config = dict(
    head_dim=32,
    norm_place='pre',
    dataset='wikipedia_en',
)
Each number is 200 + 30 x the weight over its row's rms, rounded and kept within 0 to 999. Layers, rows and columns count from 0. The size before them is the row's rms in percent of the matrix's.

# up: layer 11 MLP up, 640x160, rms 0.238, rows 159-180, columns 0-159
# down: layer 11 MLP down (transposed), 640x160, rms 0.263, rows 159-179, columns 0-159
up159,105,188,210,179,219,202,190,163,183,210,177,168,238,217,186,174,187,199,185,202,146,197,172,228,186,280,222,228,278,181,155,229,174,209,194,225,209,180,151,201,174,236,164,273,219,199,174,227,182,188,190,224,178,174,163,256,197,230,231,215,184,235,175,213,188,194,199,234,219,130,203,166,236,168,193,235,232,223,203,207,145,210,243,260,210,210,211,141,212,138,174,142,218,221,228,199,217,173,160,197,199,177,166,224,248,181,217,211,217,268,251,184,162,195,179,179,225,240,231,179,217,188,203,156,191,195,205,217,200,194,199,172,241,131,211,151,192,188,283,169,204,200,202,171,209,241,164,204,213,175,256,217,215,218,192,184,218,224,205,173,229
down159,108,192,165,201,186,192,229,210,226,239,209,240,209,203,229,207,223,169,155,225,208,195,190,222,145,208,141,238,170,151,172,219,202,183,248,217,220,241,212,185,193,178,197,235,214,191,256,181,175,210,157,149,215,191,205,191,196,155,174,191,214,193,181,226,230,199,185,198,244,262,209,255,224,163,192,207,164,184,221,177,218,205,184,207,226,242,215,261,201,184,185,239,245,256,155,185,203,203,193,165,230,146,196,222,215,254,200,229,207,251,166,223,209,191,244,125,195,166,139,179,199,169,169,201,226,211,242,162,244,258,216,225,208,263,280,234,216,195,171,258,192,214,175,203,199,201,232,120,190,192,215,193,244,202,184,194,179,179,227,201,206
up160,096,220,194,233,263,177,176,252,215,196,222,180,183,172,272,233,244,199,237,220,206,211,201,158,240,210,208,209,204,205,207,154,241,215,200,206,226,204,197,195,196,201,233,167,203,144,124,176,229,249,189,169,207,250,172,222,219,190,187,158,197,196,203,233,183,199,251,196,224,160,226,242,268,214,235,141,201,181,244,231,210,142,219,217,190,174,179,134,250,236,197,188,170,130,284,238,204,207,217,187,184,161,186,207,214,194,176,243,201,219,214,173,201,181,180,199,232,177,144,138,223,211,216,199,196,183,236,196,159,218,225,176,169,151,196,170,147,190,249,240,239,198,218,189,184,161,174,230,175,210,180,219,205,200,190,189,159,222,197,178,197
down160,098,171,239,216,207,196,197,195,203,209,189,177,144,274,193,234,220,177,181,176,187,208,230,193,183,194,182,168,184,201,187,192,217,219,243,205,194,248,269,152,191,249,275,200,185,206,263,208,179,173,233,173,175,185,180,189,174,212,175,174,218,229,185,225,172,225,186,224,182,162,223,201,142,222,112,162,224,172,177,206,125,195,151,165,212,247,238,209,200,185,214,205,263,276,187,192,197,168,224,227,210,205,178,204,195,160,241,165,222,193,173,193,195,171,145,185,192,205,214,182,204,184,249,197,188,170,208,221,208,213,198,244,214,236,188,231,197,162,161,200,215,154,164,188,195,184,151,219,211,206,243,209,238,157,212,241,226,213,153,263,147
up161,096,212,219,189,236,176,192,197,189,204,146,213,205,225,222,211,208,168,231,197,247,161,208,269,224,204,181,186,112,213,159,174,213,215,191,207,153,213,160,148,190,164,212,162,211,221,144,197,140,176,242,191,181,205,190,218,205,196,181,236,200,207,213,162,160,151,257,180,158,216,210,169,232,223,121,201,244,150,163,193,165,219,220,183,237,231,231,185,255,221,193,197,242,195,177,208,219,160,229,170,236,226,221,216,179,240,251,228,192,136,221,204,194,182,177,173,208,254,177,299,214,130,204,194,194,188,163,193,204,155,186,221,186,205,193,209,205,188,204,167,163,195,159,260,176,191,202,207,218,184,206,194,162,170,210,184,195,200,187,203,162
down161,097,213,221,201,136,196,149,307,240,228,215,210,158,207,219,169,236,204,87,166,183,205,171,210,210,216,226,229,258,196,161,172,198,200,198,179,136,204,190,187,173,224,155,184,208,242,187,189,191,220,144,240,158,203,197,256,182,215,211,192,208,187,237,194,210,201,181,195,186,173,216,229,210,246,213,175,191,166,201,194,193,204,188,183,219,178,207,149,246,225,216,172,221,189,209,179,225,184,181,138,171,213,270,210,205,182,152,182,182,193,195,224,190,181,232,230,207,184,152,202,158,173,257,196,234,190,195,207,208,230,219,240,182,190,197,216,118,159,253,213,167,186,242,195,163,207,188,257,176,187,216,222,201,203,185,170,220,182,259,201,207
up162,111,199,186,202,198,219,206,187,237,223,228,267,221,274,162,196,244,188,191,203,199,219,186,165,168,248,194,201,190,216,209,169,178,190,189,177,222,237,203,237,204,192,176,184,231,209,198,209,219,160,206,184,246,233,173,242,201,212,206,198,217,242,167,135,156,191,241,237,213,246,178,304,207,208,190,265,215,229,213,207,214,205,208,259,167,189,158,204,205,202,176,177,233,197,197,200,213,238,194,219,240,195,195,183,191,190,200,185,190,199,167,175,200,197,218,219,155,218,95,182,195,216,137,189,204,127,157,197,196,136,221,213,147,141,185,207,200,165,238,223,210,213,166,201,219,203,237,236,225,215,228,252,178,188,182,166,199,204,241,241,141
down162,107,274,207,249,198,196,209,210,222,252,143,215,241,258,187,199,152,192,219,196,165,239,121,183,231,190,135,168,208,143,232,175,165,196,249,215,249,166,161,269,169,240,211,240,201,178,217,142,182,180,186,191,201,215,240,133,204,200,216,209,158,216,230,229,207,198,199,216,238,221,191,215,189,227,175,178,181,231,216,169,198,193,191,136,187,156,183,171,190,252,206,212,202,221,195,176,239,187,160,202,196,228,204,226,148,167,118,219,189,173,224,198,214,202,180,190,219,271,220,184,194,221,209,182,196,237,198,188,237,147,215,210,204,198,187,175,188,181,177,186,139,208,207,203,222,170,178,182,214,207,251,196,229,264,209,176,218,192,180,178,216
up163,099,230,233,198,186,207,212,199,181,241,173,250,197,144,162,235,168,213,203,217,183,175,186,159,188,207,191,190,192,156,181,236,165,260,211,201,216,252,196,221,234,167,204,170,182,196,185,235,222,207,207,217,210,127,190,248,177,200,147,220,176,185,175,198,197,238,151,236,231,217,218,266,259,181,157,231,200,174,175,256,175,179,202,195,169,209,156,187,184,198,207,165,173,217,212,182,276,250,230,231,213,147,199,190,211,138,226,244,221,210,172,214,192,205,243,246,208,190,221,210,214,176,251,185,283,223,233,181,221,178,193,175,201,229,211,207,205,199,206,203,249,170,234,221,191,231,211,161,186,224,281,225,188,164,139,183,190,241,191,245,205
down163,100,221,145,207,212,209,309,196,138,190,192,200,177,201,194,141,215,205,197,222,182,171,206,218,200,183,233,236,216,227,167,170,169,238,197,203,228,209,179,135,215,190,220,198,187,181,179,211,229,174,193,159,168,159,175,159,178,226,189,193,198,157,191,213,193,209,201,177,164,236,140,199,173,155,242,168,182,195,205,190,146,221,165,186,188,197,183,203,204,209,191,192,177,225,195,229,201,212,212,193,173,236,136,132,159,210,225,183,180,258,236,204,250,188,207,195,253,185,207,164,188,189,162,234,241,222,214,151,231,201,203,146,149,228,144,258,198,149,189,182,191,176,207,238,186,179,175,305,196,201,207,168,225,210,193,168,232,205,213,161,208
up164,102,136,197,184,191,209,214,219,166,222,187,155,196,143,181,247,173,182,164,208,165,252,227,190,158,198,174,163,242,170,217,207,189,180,163,239,188,220,203,192,154,186,202,187,188,224,177,197,253,264,136,143,181,233,155,186,273,219,129,202,212,185,201,171,205,188,209,189,221,215,210,222,148,225,188,183,218,201,173,181,213,176,233,192,209,217,215,170,178,162,208,223,206,183,189,150,223,273,226,208,134,208,225,163,176,191,195,235,144,207,193,167,254,179,155,163,191,224,171,188,179,155,154,190,195,210,194,205,230,204,250,174,192,211,167,162,182,241,250,215,236,207,249,250,187,171,198,229,173,228,154,222,246,203,213,197,207,222,227,230,242
down164,100,177,187,205,204,177,174,188,229,188,216,227,204,162,196,197,194,221,184,195,223,209,233,212,209,194,238,242,226,213,219,225,236,201,137,180,182,228,212,216,264,203,193,216,211,230,229,216,218,224,268,202,210,187,224,193,186,180,240,180,179,255,153,154,159,152,168,205,209,185,202,153,194,244,188,219,206,204,220,205,164,214,230,223,169,199,175,187,262,208,166,201,215,265,256,155,169,198,130,239,172,176,234,183,222,217,266,147,219,193,146,197,169,232,217,254,222,235,187,173,244,242,197,235,200,254,215,230,233,182,149,169,254,220,218,235,206,183,215,173,173,241,197,142,173,188,246,262,231,199,167,237,171,220,207,180,208,149,194,216,206
up165,100,209,235,208,183,199,205,176,220,226,158,207,213,215,197,272,251,160,165,225,207,157,236,199,208,171,149,208,275,160,279,226,212,182,136,155,144,224,235,271,214,183,204,233,184,199,195,185,206,170,188,218,222,254,176,186,208,201,191,211,151,183,229,199,140,205,206,180,131,178,160,160,204,188,194,187,199,215,162,216,202,227,182,195,202,239,132,182,276,211,186,175,165,190,219,240,229,161,180,136,236,237,190,186,220,209,205,225,204,213,168,217,192,178,200,231,201,154,210,185,203,202,197,228,235,192,158,212,217,212,150,185,218,210,205,242,181,187,173,201,130,204,171,200,208,202,222,221,184,253,225,183,212,197,142,214,197,213,267,185,208
down165,109,217,163,215,182,208,187,210,206,185,199,224,192,149,171,210,183,177,198,236,195,200,239,182,150,191,192,151,193,252,207,171,183,196,216,210,185,175,154,224,188,187,204,224,162,203,213,240,157,204,189,188,206,223,293,213,280,174,116,214,175,224,232,165,230,244,170,158,198,181,149,200,160,220,170,178,259,161,227,216,216,249,160,178,183,239,188,175,213,256,155,196,185,197,180,241,192,194,199,203,238,246,192,208,185,246,225,231,209,205,207,235,191,242,179,185,155,182,199,197,242,197,223,197,218,178,179,279,238,239,179,257,162,182,215,165,187,212,228,189,227,174,178,155,157,161,179,177,178,276,236,195,177,191,222,180,193,180,178,173,208
up166,106,168,194,175,209,207,143,234,174,210,161,204,174,231,182,237,243,198,229,173,246,203,158,221,143,259,214,198,186,198,180,213,158,174,232,191,164,159,220,197,177,182,219,160,204,205,241,201,223,211,208,170,237,179,234,198,211,180,274,233,205,253,191,221,161,153,168,217,197,181,190,215,205,200,181,230,206,184,173,160,162,159,176,246,209,233,202,224,276,200,154,216,213,154,194,178,167,202,210,167,160,191,175,176,205,147,192,169,146,218,210,184,171,205,193,220,170,114,217,161,181,276,232,166,219,224,127,179,241,154,224,193,222,224,206,184,238,231,216,202,150,183,187,183,228,173,175,258,206,194,187,228,226,177,197,237,194,221,192,162,207
down166,115,204,245,206,216,186,227,213,163,192,151,239,184,192,274,150,235,206,180,212,173,217,217,202,206,188,207,202,203,218,136,145,258,201,193,243,170,184,227,163,153,234,193,197,217,196,204,211,179,208,202,195,203,226,173,173,208,219,182,189,195,152,194,143,217,196,202,214,228,202,231,231,219,188,237,171,205,163,211,213,199,207,217,181,186,224,284,188,156,198,134,242,199,166,190,220,207,209,204,227,153,167,199,256,200,209,231,252,195,188,178,239,234,195,207,196,224,248,211,202,158,230,154,220,147,207,245,170,234,172,217,195,208,229,219,220,168,237,210,170,169,279,231,217,257,179,185,134,176,168,226,151,216,122,154,221,218,182,240,195,179
up167,100,179,190,241,217,184,191,116,166,170,189,271,211,183,166,207,174,179,247,225,238,193,200,268,178,195,190,191,200,236,186,178,191,168,211,187,191,238,204,191,192,207,218,215,189,190,161,196,207,187,209,193,202,159,234,172,273,189,186,213,229,193,206,230,130,203,230,212,173,229,245,169,227,198,232,197,197,135,200,218,214,192,203,211,198,227,186,170,196,202,153,285,222,208,154,186,218,245,229,175,205,265,254,214,181,245,207,163,219,251,200,194,206,211,206,195,154,178,164,181,175,183,221,172,283,214,208,184,159,204,201,222,210,210,207,215,211,224,227,167,270,191,227,134,126,211,144,180,164,209,224,186,186,179,192,214,249,212,230,214,229
down167,104,233,184,199,203,160,170,217,229,223,163,157,198,217,227,196,227,246,252,231,237,164,214,168,168,167,190,282,221,183,180,236,221,254,175,176,168,225,226,134,174,163,214,192,171,198,205,253,237,217,197,230,160,195,201,239,245,182,186,198,184,247,186,191,211,197,204,213,214,171,145,176,158,195,233,178,182,231,183,176,209,245,227,170,193,237,142,222,211,209,179,169,233,182,201,205,227,178,128,191,185,255,174,226,245,184,204,188,225,217,232,248,245,199,208,197,185,203,262,163,170,138,180,182,236,252,261,189,222,178,139,247,220,195,166,196,170,193,201,213,188,216,191,210,237,222,252,228,237,169,205,200,172,149,188,191,221,178,193,211,182
up168,092,139,145,241,162,165,198,211,210,233,162,172,197,195,207,195,212,159,208,204,211,212,218,231,208,206,187,238,172,193,166,210,155,232,165,212,162,209,215,199,193,153,213,235,232,243,167,196,168,236,200,168,216,239,222,202,185,146,172,171,171,201,173,234,174,259,203,174,175,199,188,258,197,211,249,217,183,205,247,190,200,258,183,192,174,194,194,193,188,228,177,171,194,236,226,224,162,167,165,174,236,186,162,229,254,201,216,205,210,211,174,172,188,242,199,233,176,175,249,211,179,164,202,198,237,162,280,226,191,163,147,227,178,176,203,157,160,216,242,236,198,203,131,148,229,208,249,178,190,224,229,158,225,127,246,146,173,204,192,199,177
down168,095,199,212,170,208,204,172,219,194,195,168,197,195,197,199,269,223,201,205,221,209,127,199,190,208,253,294,165,215,209,214,214,229,120,197,234,201,157,175,234,220,166,215,171,219,174,184,218,211,200,189,204,174,196,214,150,230,259,225,239,258,211,153,172,180,209,189,141,197,199,167,175,158,164,149,188,193,192,198,222,195,192,194,223,245,191,203,227,239,173,186,208,190,239,157,232,235,240,170,218,105,175,201,196,174,171,142,220,193,185,204,205,190,214,218,222,220,249,147,165,215,209,202,220,180,225,219,163,167,220,203,199,175,282,197,216,243,177,210,176,190,196,233,238,177,195,194,227,188,172,213,193,220,243,120,245,221,183,213,223,180
up169,104,246,287,243,208,179,186,272,226,197,211,245,235,159,207,227,246,192,193,177,199,255,195,147,228,182,189,203,200,199,231,186,210,109,200,175,137,218,225,241,166,177,220,180,182,184,205,201,198,234,255,227,262,194,235,223,226,213,223,217,168,169,173,222,210,202,182,226,229,130,150,211,180,209,198,216,207,235,226,174,222,221,178,207,246,225,196,182,198,216,169,240,224,193,179,176,196,210,182,218,202,228,198,168,189,171,194,193,237,183,186,228,199,177,167,199,186,166,220,199,192,199,181,265,207,195,203,155,175,192,283,225,251,175,203,189,175,185,173,175,243,165,183,205,198,238,179,166,254,114,152,205,241,192,192,232,180,207,215,219,198
down169,102,191,217,165,201,211,148,178,198,184,203,170,179,226,198,157,218,224,279,149,253,186,212,169,158,239,172,219,133,159,194,175,187,216,213,184,220,179,150,267,242,145,233,213,158,235,126,172,195,184,177,208,205,215,183,187,162,196,188,218,222,189,204,225,196,183,215,206,159,261,203,183,220,205,216,139,223,232,205,198,219,245,194,221,137,182,211,191,219,206,225,238,206,174,189,199,266,186,195,150,203,178,150,218,211,176,209,151,208,158,205,179,207,274,223,207,231,200,187,213,217,220,252,195,245,195,243,196,184,224,192,233,145,183,192,219,214,235,200,210,210,233,188,176,215,194,188,182,272,226,171,233,212,141,206,179,236,254,176,171,190
up170,094,190,199,164,223,220,217,195,183,194,225,157,207,171,178,191,199,193,161,214,215,162,205,245,199,220,197,195,202,251,188,179,194,249,174,268,204,228,227,231,215,239,189,190,199,190,194,205,195,216,211,197,210,241,184,192,181,181,212,170,243,209,204,221,156,169,197,170,136,176,241,212,222,189,213,129,228,197,213,190,231,290,167,235,199,253,211,215,255,231,151,220,231,224,215,167,232,204,216,183,187,172,158,214,207,217,138,223,175,194,255,218,177,157,185,171,210,262,159,195,165,178,257,123,207,204,174,172,217,204,224,192,141,214,180,205,202,265,268,245,208,148,191,208,217,201,209,192,199,180,187,230,227,193,247,265,163,237,194,222,241
down170,092,195,191,217,187,150,202,185,234,217,214,150,235,263,195,214,209,156,206,240,243,177,231,158,213,177,247,215,162,200,188,230,157,188,171,200,176,242,177,177,203,230,209,166,249,207,213,181,137,190,131,167,197,171,238,233,185,276,204,227,229,236,234,209,155,223,239,221,233,197,223,149,178,231,194,224,217,189,149,239,188,199,150,234,200,195,231,198,209,168,180,229,213,262,170,212,210,238,147,211,215,226,184,189,181,160,174,163,264,198,155,210,198,229,250,180,176,140,208,201,192,202,219,227,216,190,179,171,222,200,251,197,209,233,235,192,223,163,175,241,174,200,222,179,192,229,144,211,211,247,180,175,138,160,210,206,237,202,185,243,209
up171,101,180,187,238,169,178,245,212,185,209,226,181,167,169,183,229,206,133,253,214,216,183,274,186,208,232,225,171,266,117,180,203,184,193,190,258,226,185,207,200,202,155,199,220,229,220,179,232,214,229,204,173,180,205,186,199,195,243,173,234,228,171,174,145,193,200,182,255,200,206,168,204,225,192,203,158,191,241,181,243,184,226,234,174,228,214,197,179,223,248,228,227,241,183,269,201,200,171,213,171,211,212,245,209,155,244,262,222,176,220,208,204,177,190,196,155,210,166,233,218,165,215,204,179,204,234,178,189,220,197,207,201,286,174,209,155,220,219,196,232,185,198,160,199,246,171,181,196,228,210,191,195,212,107,230,182,246,228,213,191,139
down171,090,232,190,185,228,169,229,185,182,239,206,209,180,213,164,173,236,216,169,202,186,246,159,117,167,161,215,221,121,211,249,230,221,222,168,210,239,191,222,224,184,219,172,208,222,151,167,136,188,200,182,216,230,203,216,258,174,184,193,193,189,226,176,191,157,230,176,262,195,228,212,218,240,254,185,220,192,220,204,177,187,172,193,200,227,173,190,254,173,234,184,245,163,295,199,220,211,145,185,201,216,173,219,227,229,232,162,173,160,205,177,218,205,193,184,218,210,213,181,232,237,175,212,242,229,172,157,217,235,220,186,163,190,217,150,203,240,202,179,206,214,178,222,212,170,247,229,230,227,215,142,215,208,200,207,201,180,154,293,215,193
up172,099,243,210,151,183,201,215,176,170,179,210,236,208,175,191,227,210,235,223,209,195,194,194,238,158,157,199,221,207,212,172,177,194,180,163,230,196,206,147,244,176,172,172,169,226,215,193,193,200,191,220,205,207,217,218,160,220,137,150,222,167,235,191,166,197,173,264,201,178,218,172,206,152,185,200,165,252,231,181,238,141,239,243,263,190,205,231,252,171,204,209,195,211,198,168,203,198,212,218,187,204,213,209,233,195,182,203,226,218,221,150,149,241,200,234,181,192,245,229,204,170,136,212,231,246,171,165,174,162,154,151,174,161,176,131,183,204,188,240,205,258,201,267,199,269,220,135,214,187,230,171,256,210,221,204,224,213,193,229,222,174
down172,098,222,234,248,228,212,191,202,202,173,120,197,233,164,220,189,199,205,156,242,199,204,154,223,207,190,191,194,281,200,240,231,183,183,147,224,184,185,181,217,223,232,197,220,223,154,222,197,198,178,261,192,218,229,201,266,206,172,275,212,182,164,153,210,175,204,145,192,156,209,226,182,185,197,180,194,193,201,182,210,215,217,176,232,173,224,187,197,264,171,212,248,173,184,223,241,187,218,153,230,230,236,206,218,197,160,202,197,243,240,219,159,203,199,223,211,194,129,198,226,213,220,227,171,145,172,235,215,236,255,168,215,222,191,216,176,204,255,249,202,156,169,209,177,147,221,225,213,164,228,172,150,216,217,143,206,195,186,214,137,209
up173,102,238,201,158,194,201,189,140,194,200,217,236,180,209,206,193,189,183,235,223,214,215,197,196,134,247,189,144,144,216,168,209,262,171,159,189,238,212,162,172,283,207,194,239,246,216,181,210,155,228,180,215,170,190,222,239,186,171,192,232,242,243,160,160,184,212,156,207,233,240,219,245,182,206,181,182,195,217,226,190,168,197,239,193,264,206,214,177,161,192,196,211,226,259,176,219,188,165,266,182,174,172,161,142,201,232,163,208,196,193,198,199,178,179,142,171,206,204,181,147,226,216,186,260,156,181,190,141,230,206,227,192,228,236,172,217,160,174,200,208,168,228,265,195,208,147,224,230,176,231,195,214,196,233,197,206,170,173,182,202,174
down173,106,184,189,181,203,191,177,251,172,197,223,230,243,212,174,211,212,168,198,163,191,242,225,179,233,224,186,243,170,228,202,194,181,225,144,226,226,214,205,153,203,211,195,179,217,192,195,217,174,223,187,176,171,213,209,178,218,227,236,161,220,212,196,258,164,195,161,183,232,238,206,193,210,154,204,149,210,210,195,158,234,248,150,182,195,176,208,228,190,191,218,253,180,182,216,219,155,212,172,168,185,268,187,233,207,195,179,139,209,182,205,214,177,175,139,188,148,214,153,186,224,142,200,197,234,232,228,186,211,181,211,159,116,172,190,226,217,244,218,233,206,161,263,256,173,108,194,175,241,211,134,245,190,243,201,205,227,196,207,250,194
up174,102,168,182,164,259,195,207,138,183,122,192,195,223,198,232,215,216,176,183,153,234,165,195,224,218,199,231,225,199,183,204,245,224,219,163,255,174,195,188,164,226,171,255,236,235,222,152,199,212,208,232,154,210,216,212,237,218,192,187,242,222,217,213,227,224,220,216,164,233,220,218,249,209,245,204,196,238,219,211,153,182,191,225,210,192,208,132,224,138,182,226,227,265,204,186,205,230,242,167,203,214,191,217,162,222,217,215,229,254,189,183,174,230,207,184,212,203,237,116,196,210,154,217,183,144,180,179,160,203,211,195,237,219,222,181,140,230,185,234,176,235,193,155,232,203,173,230,190,216,214,121,168,197,199,151,192,159,201,189,171,161
down174,099,240,232,231,179,197,155,199,147,221,223,255,178,207,189,159,179,206,197,206,170,211,231,225,185,205,175,149,178,195,207,164,189,153,178,176,189,192,231,178,240,171,235,222,182,188,229,139,226,231,171,181,158,240,131,140,218,226,191,162,167,128,264,161,201,195,166,155,203,173,230,230,226,218,140,191,245,199,154,192,188,202,167,224,221,240,248,172,201,243,187,219,211,184,216,200,225,228,215,132,186,227,194,157,174,179,251,240,184,197,192,227,235,210,208,154,211,189,163,164,179,191,195,170,192,221,243,246,223,203,208,216,154,208,200,228,240,182,208,200,176,154,216,236,208,178,153,186,209,140,179,217,172,250,229,244,202,180,221,194,186
up175,104,177,192,244,240,204,140,185,136,237,221,213,238,183,162,182,208,227,191,194,232,196,186,186,157,226,233,233,199,162,175,261,213,173,174,231,192,203,196,167,217,198,207,185,193,253,232,229,156,219,232,223,237,183,212,203,173,204,195,217,201,183,237,226,170,226,149,201,171,212,258,173,223,188,164,182,176,204,260,161,183,221,219,197,181,158,234,191,219,217,177,224,168,240,243,220,257,161,259,207,209,200,223,199,170,233,185,184,126,271,228,186,145,174,234,222,154,230,204,199,214,250,221,254,203,158,200,238,165,141,169,202,175,194,208,170,239,182,185,169,238,207,207,163,188,208,163,203,199,157,179,164,200,206,185,162,211,141,218,242,231
down175,102,214,193,183,231,217,209,190,186,213,204,214,178,200,226,190,162,160,225,189,189,201,208,199,213,189,198,221,232,170,257,170,210,243,179,184,107,263,243,244,203,224,222,183,213,171,229,159,279,146,219,215,210,217,176,197,233,202,100,219,233,177,180,201,161,192,265,189,208,181,172,178,183,231,184,179,146,176,188,150,203,217,211,196,220,214,258,242,250,179,205,159,187,204,198,153,179,189,135,171,164,194,186,207,224,202,231,248,188,222,214,163,180,185,219,215,202,280,224,149,189,235,233,178,179,222,166,198,177,165,181,161,211,165,184,191,189,249,216,171,166,246,239,222,185,258,189,191,204,234,180,207,199,206,187,252,184,212,191,211,218
up176,109,125,210,126,265,243,183,213,218,213,206,226,268,212,182,202,188,221,178,229,167,231,166,202,190,169,236,179,195,146,174,195,191,184,202,213,216,166,205,185,206,214,225,195,192,206,180,202,133,195,198,162,227,209,148,177,224,165,148,197,214,224,174,198,241,186,174,205,205,175,130,172,218,119,152,235,207,161,211,222,188,189,184,195,196,201,209,210,195,229,177,172,169,143,180,206,191,240,185,120,173,226,249,183,240,190,201,179,192,185,157,216,144,218,224,229,207,171,220,211,198,244,152,156,213,244,191,206,218,225,200,215,197,160,202,177,178,188,206,199,204,239,248,234,183,207,241,244,190,218,228,161,153,171,238,185,231,236,216,252,154
down176,101,237,158,192,250,190,195,204,193,196,182,210,183,179,175,176,207,220,234,189,190,221,228,188,216,219,166,217,245,206,190,257,202,195,195,174,166,141,199,185,213,182,282,216,206,229,170,200,234,147,241,141,180,214,225,167,192,193,214,153,231,220,200,188,213,205,159,178,241,209,248,160,200,189,164,194,199,214,201,235,201,184,165,157,176,192,222,188,120,178,210,205,191,215,214,202,226,231,215,247,205,187,172,251,160,164,182,174,185,210,170,229,229,199,197,130,204,195,165,249,180,213,152,172,188,145,199,242,215,141,224,214,173,197,141,235,194,176,161,284,219,203,153,228,211,177,202,239,212,200,124,168,148,217,253,207,197,227,232,189,170
up177,103,189,181,160,199,216,165,257,165,179,240,211,204,188,147,181,253,231,199,204,223,175,183,157,202,249,216,153,206,215,230,217,217,149,172,222,190,222,149,182,140,187,186,178,175,224,184,184,180,177,169,186,252,203,256,244,190,169,180,145,169,220,183,205,227,192,200,163,235,225,238,210,163,202,183,232,165,191,176,228,266,219,179,172,216,192,225,271,188,210,142,230,200,180,254,209,256,223,170,191,123,195,173,209,174,201,258,223,195,264,206,189,198,194,207,213,207,169,213,166,227,192,182,218,209,226,223,232,177,205,190,191,198,219,189,197,256,185,176,206,210,143,253,172,237,197,176,169,224,175,222,142,203,214,187,178,225,233,285,190,202
down177,097,186,205,255,218,185,323,258,209,187,197,199,179,156,208,228,145,217,217,271,230,193,197,206,193,175,252,235,212,194,160,230,151,156,160,191,193,204,141,182,186,225,226,196,217,187,210,185,216,216,187,195,191,185,273,189,200,237,191,208,204,213,208,194,203,216,198,151,203,196,175,199,251,223,148,160,200,180,213,247,173,171,225,201,245,210,188,196,183,186,256,236,203,129,206,203,198,205,226,245,195,167,193,202,180,183,202,244,176,277,224,205,157,253,186,167,185,216,213,212,211,205,210,177,144,189,234,193,208,211,205,167,189,142,218,206,197,219,219,219,196,222,177,224,168,213,176,219,234,236,160,226,130,215,167,204,205,200,159,256,163
up178,099,221,214,174,249,195,182,166,183,181,133,203,161,204,174,182,245,243,194,163,232,270,231,235,204,121,232,149,197,181,225,208,232,188,168,190,235,237,249,178,230,203,147,253,263,221,202,213,173,160,264,212,170,210,242,239,202,265,200,224,190,221,186,203,155,161,217,234,170,200,137,250,197,223,234,240,243,183,170,220,188,211,218,224,167,188,209,195,237,225,223,167,204,238,183,204,196,252,192,214,197,241,199,233,222,235,211,241,164,132,200,168,169,157,187,183,225,190,201,239,193,179,179,233,192,204,200,192,201,195,164,196,251,190,220,199,225,224,202,190,198,285,194,174,173,185,208,201,203,181,237,200,228,237,224,201,192,219,195,171,184
down178,104,241,222,235,163,215,183,198,200,202,229,200,192,241,190,200,192,142,191,244,187,170,207,186,159,177,206,129,212,267,164,153,243,164,212,204,169,173,180,195,188,226,221,189,185,219,256,228,185,178,184,252,189,174,203,247,224,241,177,186,206,223,135,182,161,222,186,197,190,143,208,213,238,228,161,202,191,200,146,225,192,202,232,281,175,170,251,217,218,151,201,172,241,178,246,242,212,171,205,205,179,177,156,200,193,257,212,184,206,230,166,138,160,161,191,206,234,150,142,201,180,189,206,179,151,184,193,229,234,191,217,186,167,184,153,176,191,224,262,183,210,150,225,204,211,207,156,168,189,244,199,225,165,203,171,177,194,211,187,202,242
up179,106,199,258,161,221,228,193,172,202,200,169,186,187,198,176,164,171,246,176,218,227,238,166,135,189,124,220,188,244,223,211,218,144,182,199,218,207,189,199,138,207,235,187,187,207,196,195,181,204,134,212,236,211,210,236,177,187,137,173,195,175,235,220,204,174,222,223,207,175,213,149,212,184,227,192,182,212,171,172,158,214,188,189,156,166,171,197,176,231,200,155,180,166,182,209,195,220,167,210,202,197,238,135,224,199,185,173,218,227,208,208,190,171,225,197,278,247,223,190,160,197,215,161,222,207,207,200,213,181,173,200,126,206,246,129,213,172,177,189,207,238,257,272,204,162,260,215,172,150,221,192,169,245,174,206,215,214,137,196,225,207
down179,092,202,165,182,191,183,177,206,212,203,216,241,166,195,180,197,224,218,205,190,159,231,169,179,191,205,184,172,159,186,209,207,210,185,212,205,157,182,253,254,244,198,191,234,229,217,165,198,219,265,216,179,191,189,199,176,205,247,236,223,206,176,220,148,219,204,136,185,258,193,251,201,194,185,215,192,177,264,156,202,162,145,285,281,245,219,209,261,227,186,207,257,260,204,192,199,223,203,253,218,187,212,221,200,165,164,175,198,166,160,156,150,217,189,192,161,163,234,207,227,154,240,233,156,192,226,200,155,206,187,212,226,218,132,169,184,185,196,184,197,190,195,188,188,219,153,218,208,188,179,179,269,184,226,231,230,221,216,158,210,199
up180,095,238,215,259,198,157,217,191,172,176,213,138,172,214,177,157,220,194,283,203,204,198,150,191,215,166,240,160,232,177,253,244,159,174,195,250,231,214,204,214,167,183,232,205,210,186,183,241,125,198,266,215,225,203,193,230,186,186,251,205,235,226,196,184,187,214,182,186,176,225,203,222,177,210,208,189,210,206,152,158,188,195,146,235,233,208,260,209,241,194,188,167,197,220,206,171,195,248,191,188,223,164,195,199,226,188,240,196,193,163,200,195,200,164,219,172,212,171,175,256,216,182,135,255,216,209,207,212,207,222,174,213,232,220,198,204,257,191,206,179,186,195,191,187,161,193,195,205,200,181,235,135,202,177,151,286,246,147,261,212,177